Part of a small language model's weights.
Training: a variant of Adam for these matrices, 85M tokens, 5202 steps.
Each number is 128 + 32 x the weight over its row's rms, rounded and kept within 0 to 255. Layers, rows and columns count from 0. The size above them is the row's rms in percent of the matrix's.

# layer 9 MLP down (transposed), 64x64, rms 0.151, rows 47-63, columns 0-63
size [ 98  98  99  99  95  92 100 102  94  99 108  98  98 104 105 103  95]
[[107 183  87 153  89 152 158 125 152 143  77 171 113 110 102 106 162 104 111 113 158 160  97  82 118 120 157  81 161 138 107 194 103 135 143 162 110 159 118 136 140 146 161 151  87 148 113 158 154 133 199  78 216 123  93 196 117 136 143 149 133  94 138 110]
 [140  95 144 172 112 187 112 115 172 144 148 157 150 140  92  82 144  93 128  89 158 173  77 155 118 158 114  69  70 145 106 129 130 128  71 112  80 182 206 163 136 168 165 122 125 129 133 139 161  79 144 123 120 159  96 167 135 144 163 140 157  85 116 167]
 [117 110 172 144 147 181 134  80 192 105 108 125 124 135  64 113  70  97 124 127 164 121 120 173 144 122  71 102 164 155 134 167 107 114 134 128 184  75  76 105 142 124 111 103 124  78 128 147 117 125 126  88  80 191 164  85 191  86 155 123 135 104 112 122]
 [151  38 187 146 157 134 129  67 104 169 139  55 141  63  78 105 131 128 139 142 160  92 102 102 114 126 130  76 100 130 151 169 140 110 142 145 130  68 152 135 138 106 135 131 214 146 143 118 128 169 132 119  77 156 144 127 104 131  96 112 138 160 122 159]
 [177 116 128 115 122 134 103 196 165 107 101 134 183 154 124 141  89 159 133  96 146 130  93 171 120 127 206 131 111 179 115 135  77 150 117  98 102 144 106 124  96 146  85 154  55 121 135 110 125 109 119  83 144 182 125  32 155 142 153 123 114  74 125 120]
 [106 235  74 181  96 116 116 143 133 106 108 110 145 127 173 154 104 108 166  87 113 137 147 100  96 195 139 103 125 134  92 105 137 163  99 115 153 117 126 111 101 125 142  88 102  93 115 138 132  90 123  89 149 104 112 141 130 158 219  86  89 148 172 160]
 [111  88  99 101 142  63 119 104 111 138  92 174 166 165 136 139 130  97 156 170 113 136 133  78 108 124 127 168 129 137 148 151  99 146 148 165 171 105 128 109 130 133 151  77  54 164 189  98 119  68 137 140  13 171 127 137 132 137 126 102 103 139 114 130]
 [108 168 162 180 112 140 116 157 136 115 136  99  96 124 137  95 158 114 128 111  97 168 143 203 137 156 160 158 106  69 112 103 117  43 121 124 124 140 111  88 118 178 120 140 121 103 139 156 126 153 136  79 235 152 133 185 129 160 132 137  69 108 136 111]
 [ 90 139 138 114 103 115 135 131 166 131  66 152 214 110 127 101  84  39 156 102 131 123 105 158 102  87 125 136 104 169 116  90 123 124 115 123 139 132 122 102 152 105  73 132 169 105 144 137 122 138 119  99 145  59 122 212 112  88 152  98 105 151 115 189]
 [135 187 131 107 135 143 126 169 113 158  43 145  78  82  94 100 101  80 132 105 115 195 128 111  91 108 175 111 106 143 174 112 161 112 117 169 141 111 124 167  73 188 157 135 110 124 145  91 131 140 150 108 134 113  87 156 161 133 130  93 174 156 122  59]
 [107 133 155 120 117  94 165 192 136 163  19 140 138 147  94 122 128 187 127 196 145  85 117 130 137  95 130 114 106 142 120 140 109 143 154 106 151 193 129 135  62  78 111 105 146 139 107 128 116 169  78 134 117 109 133  41 121 109 114 127 112 138 115 162]
 [161 181 134 125 153  29 102 151 162  94 112  88 115 141 114 112 167 105 177  96 170 115 158 110 157 164 131 137  89 155 175 112 100 110 101 136 162 134 158 130 107 137 112 116 104 212  71 196 150 119  85  98 103 134 141 102 115 122 110 111  86 148 134 162]
 [114 132 112 167  82 127  98 157 125  95 159 151  93 169 144  98 124  57 136 158 138 115 126 122 190 137 107 109 128 155 120 147 122 148 101 106 143 137  98  88 150 144 110 155 170 154 188  96 101 183 147 100   9  79 106 166 130  83 100 115 129 142 135 157]
 [181 120 166 124 126 171 161 106 129 131 111  78 139 161 151 101  89 133 114  97 140  96 161  91 144 147 135 151  42  86  98 100 119 136 127 129  80 146 156 114  73 147 121 152 136 148 173 147 161 112 109 201  80 174  81 179 138 146  96  84 106  86 100 159]
 [129 174 148 102 144 152 166 102 103  79 133  91 104 183 122 203 123 115 143 149 115 201 109 123 117 127  40 116 160 157  61 109 145 121 137 169 131 130 110  91 109 132 120  93 119 153  59 129 136 146  82 123 126 111 147  56  90  90 141 132 163 110 109 121]
 [103  40 136 128 129 133 160 137  60 190 158  93  92 147 120 116 120 186 115 136 100 113 163 124  90 127 135  93 104 110  65 154 147 100  94 140 115 102  96 100 156 123  91 198 127 110  92 127 120 102 150 155  48 128 137 134  77 170 148 109 165 136 148 124]
 [ 91  36 120 126 119 115  97 145 101 120 127 161 122  99  89 147 192 170 126  90 156 139  65 162 124 124 141 125 141 172 163 110  72 166 155 118  54 131 137 116 177 134 149 162 148  93 156 139 100 161 126  77 106 127 175 181 123 121 131 136 170 116 162  89]]
# layer 9 MLP gate, 64x64, rms 0.173, rows 48-63, columns 0-63
size [101  89 109 101  86  93 111  98 101 121  99  99 100  96 107  89]
[[ 95 110  74 175  90  98 124 139 156  74 122 124 110 186 156 115 145  81 115 145 144 109  95 146  69 124 105 181 122 131 137 122 121 144 149  89 141 117 119 162 123 111 106 149  64 116 153 167 150 143 158 156  85 226  79  87 137 179 125 147 124 179 148 151]
 [ 97 108 219  82 154  91 141 132 214 116 124 153 148 142 100 139  91 154 166 137 102 143 128  87 157 143 154  94 134 183 116 110 157 129 140 148 143 148 126 136 116 150  98  84 132 173 165  80 152  94  80 112 169 124 162 126 131 102 219 137 122 153 164 135]
 [105 155 188 176 168  98 112 148  84 118 156 197 148 126 160 145 169 111 107 150 144 146 139  95  92 131 157  60 104 182 222  86 126 153 119 144 160 154 103 170 139 143 124 160 136 150  94  65 133 158 112 129 132  97 148 120 123 101 100  91 103 105 170 124]
 [ 67  94 127 168  91 118 102  99 122 118 107 133 105  93 124 134 130 148  96 175 138 133  66 138 104 144 172  52 101 140 106 134  93 182 128 131  81  89  87  66  64 142 134 125 118 106 161  68 164 111  98  97 150 132 139  96  98 124 131 103 133 140  78 187]
 [160 153 166 126 114  77 177 133 136  96 111 100 152 133 113  91  92 134 104 163  29 107 151  90 177 157 112 140 107 109 140 103 111  97 121 194  93 116 127 161  86 173  96 144 134 153  97 111  88 143 146  86 135  94 135 112 148  92  83 175  97 185 161 152]
 [130 205 103 195 123 101 140 105 110 165 122  87 112 174 188 114 165 128 172 163  80 158  55 116  85 146 166 149  78 194 201 136 156 123 144 144 120 106 118 120 121 131 110 158 163 109 151 118 126 111 127 121 159 120 131 120 179 135 139 138 139 159 167 165]
 [120  98 137 124 145 137 153 129 180  98 102 141 106 192 105 138 147 139 147 178 205  88  96 146 185 153 157 164 176  95  69 175 130 124 131 124 102 106 166 102 124 145 100  49 113 150 169 126 110 138 117 107 119 149 119 138 140 185 148 143  72 138 163  71]
 [143 134 155  93 102 178 140 121 147 116 172 152  84 152 152 125 120 143  65 199 139 105 148 167 151 133  55 170 134 168  94 147 162 158 132 154  63 154 129 168  77 120 145 162  76 124 109 165 110 140  89 148  71 113 139 107 150 113  83 148 129 105  95  81]
 [139 132 160 119 148 148 178  65 137 101 182 157 131  95 118 106 190 139 127  77 193 142  97 166 130  96 165 139 117 104 113 172 146 124 138 115 161 151 104 168  91 150 141 137 128 127 143 185 163 161  72  62 103 100 129  69 161 130 150 145 168 160 128  77]
 [ 94 140 125 113 124 152 131 157 170  77 162 139 107 131 135 172 166 104 167 153 103 110 150 103 112 118 133 163 125 111 141 186 245 215 163 127 129 120 116 110 140 162  96 107 153 156 137  98 114 133  87 140 121 119 123  54  69 117 115 103 126 116 124 177]
 [158 161 172 166 141 102 139 123 148 176 170  89  28 137 116 128 180  71 104 127 137 140 122 133 177 176  77 104 124 141 121 124 177 139 136  78  97 120 128 132 119 110 104 160  51 101 126 101 121 126 100 118 123 173  84 136  80 174 146 140 114 146 135 171]
 [120 141 160 132 160 145  93 120  65 166 185 175 133 174  81  78 156  96 159 130 136 183 167 164 101  82 167  88 142 144 119 133 108 106 136 130 172 155  98 118 145 123 108 101 124  74 141 146  98 159 112 149  88  74  98 138  95 134  78  88 121 205 124 132]
 [114 116 102 120 170 144  99 137 130 143 159 132 153 192 115 135 159 194 153 137  78  59  68  75 152 152 139 108 128 122 165 165  96 135 184 157 120  97 114 190 108 144 105 132 136  80 102 127 112 113 137 144  96 157  63 182 133 102  99  93  77 106 161 126]
 [153 125 162 139 168 130 134 146 156  88 163 140 123 155 173 159 149  70 174 140 135 187 113 173 121 110 106 123 174 159 129 105 162 122 166 183 119 141 134 122  97  98 127 109 129 119 137 109 122 224 107 186 153  90 161  54 111 114 133  91 111 121  70  84]
 [110 118 142  99 100  79 118 118 102 110 159 114  93 169  95 155 166 121 163 111  95 107 158 116  96 154 172  65 147 155 112 156 160 123 182 169  71 104 103 124 109 150 145 170 102  72 126 150 119 128 131 148  94 171  84 140 108 161 148 194 127  54 148  69]
 [103 153 149 153  74 121 113 140 106 132 139 142 119 127  82 145 162  52 120  87  64 121 129 175 124 121 111 154  86 166 109 124  84  70 163 152  98 116 117 149 184  87  87 145 127 130 158 145  97 124 121 113 124 147 109 191 168 147 172  58  67 152 158 146]]
# layer 9 MLP up, 64x64, rms 0.163, rows 48-63, columns 0-63
size [ 96 101 103 101  90  97 103  93 101 103  95 101 106 105 107  97]
[[100  78 112 131 180 181 118 126 129  98 144 167 140 137 166 167 125  93  95 113 132 150 117 151 188 137 186 157 159  70 142 135 157 141 136 116 158 129 127 103 108 159 171 127  89 129 124 107 122 210 106 171 104 143 168 122  86 126 122 176  85 140  77  51]
 [ 60  66 110 128 163 107 155 119  97 154 140 175 187 122 145 175 151 111 110 144 122 100 114 146  66 155 109  94 166  85 134  93 127 171 106 170 118 158  89 155 104 118 172  62 100 110 134 153 102 108 102 132  75 157 157 132 168 112 141 160 182 111 101 167]
 [140 131  93 135 124 147  67 167 113  85 159  71 161 194 144 142 152 144 198  81 108 122 106  98  89 120 212 141 132 130 141  71 125 160 135 184 114 141 137 162  79 119 148 145 131  95 109 125 118  97 117 167 112 127  94 171  77 177 127  87 123 109 157 133]
 [103  93  76 122  83 100 101 153 112 146 174 129 116 114 123 152 201  73 151  90 143 112 163 110 109 162 146 120  81  84 115 127 133 114 126 201 162 185 130 142 130  93 105 113 103 112  85 112 143 183 127 168 142 142 143 145 150  90 164 186 106 200 107 161]
 [132 154 147  83 103 152  97 111  84 120 130 171 100  93  90 160 163 133 117 137 110 159 102 153 163 153 133 108 144  68 109 145 141 108 154  96 100 127 130 133 253 146 174 124 109 122 143 149 106 113 104 134 157  92 108 113 150 134 106 169 195  83  70 173]
 [112 169 157 160 127 142 117 136 131 114 129 155 132 141 112 128  70 148 120 132 104 127 105 136 142  85 133 114 118 111 167 133 159 145 158 128 136 150 146 127 154  41 154 171 220 103 101 180  41 216 149 156 164  94  70 105 134 139 121 115 110 118 150 108]
 [137  82  78 117 111  65 122 119 157 124 120 153 149 117 133 108 104  86 144  96 123 107 102 104  40  62 139 201 121  67 112 101  95 113 140 108 172 136  68 132 136  69 142 133 162 158 123 124  85 146 111 161 100 107  88 171 129 132 147 111 139 189 135 143]
 [ 61 145  97 101 120 148 154  80 122 142 142 179 161 167 128 157 168 149 141 100 112  61 148  87 128 162  95 109 142 116 141 128 118 180  68 108 115 162  83  96 104 162  77 142 158 113  97 133 177 176 110 129 124 185 101  76 135 153 117 172 168 159 164 142]
 [153  66 119  90 170 185 180 174  96 120 160 125 128 154 132 142 188  96 124 138 102 158 117 162 195 152 133 109 110 129 117 136 109 157 157 150 138 106 155 134 196  79  92 129 125 174 140 142 116 142 151 156  88 127 177 154 151  62 100 137 121  72 185 130]
 [112 165 159  81 100 111 115  70  94 139  97 121  88 150 122 157  88 143 179  94 118 150 121 101  96 142 113 118  96 136 149  70  82 117 143 127  78  97  58 123 104 115 123  89 117 140  80 126  63 140 105  64 142  92  67 126 173  91 100 114 110 176 146 111]
 [155  81 175 145  97 129 178 134 158 161  93  90 120  99 137 162 109 101 101 111  68 108 129 124  82 152 161 158 170 149 149  76 106 104 145 169 115 153 110 158  87 105  96 147 161 187 106  78  83 136 156 122 174  97 114 114  61 105 100  86 111 150  77 113]
 [110 154  66 151 151 157 189  78 138 195 116 143 120 110 125 147 120 112 155 116 133 150 139 166 190 156  87 176 121 100 126 134 128 114 118 130 105 140 178 219 119 132  57 121  79 150 119 120 112  84 139 163 141 132 140  67  95 136 122 131 178 128 154 176]
 [ 89  92 135 141 109 132 111 131 115 141 168  71  85 184 118  95 159  74 121 113 120 114 145 102 155 122  48 109 208 180 154 176 117 123 115 156  81 100 152  97 117 115  98 158 120 172 100 150  76 136 138 122 129 139 131 163 151 129 175 183 122 172 130  79]
 [114  81 117 170 170 115  76  84 111  99 109 129 204 111  54 175 122 116 164 120 143 182 165  95 148 180  91  78 146 128  93  84 163 136 135 135  83 133  86  83 141 105 103 146 153 118 148 112 161 124 143 140 114 171 144  81 121 171 145  90 107 110 115 162]
 [128 106 113 135 146 180  67 108 141 138 163 118 105 136 163 143  79 149 127 185 160 155 165 122 155 123 129 150 120 178 174 130  65 158 127 169 147  90 153 142 193 132 163 138 105 201 120 149 157 102  73  81 166 149  90 127 132 146  82 129 102 160  69 119]
 [150 157 114 151 135 136  92  98 158 124 144 126 211  96  83  71  88  89  74 110 163 144 141 173 108 142 120 131 160 140 143 146 109 104 117  91  91 118  92 105  98 161 142 142 105 116 167 109 116  63 156 137  74 134  75 128 186 186 100 153 135 134 112  64]]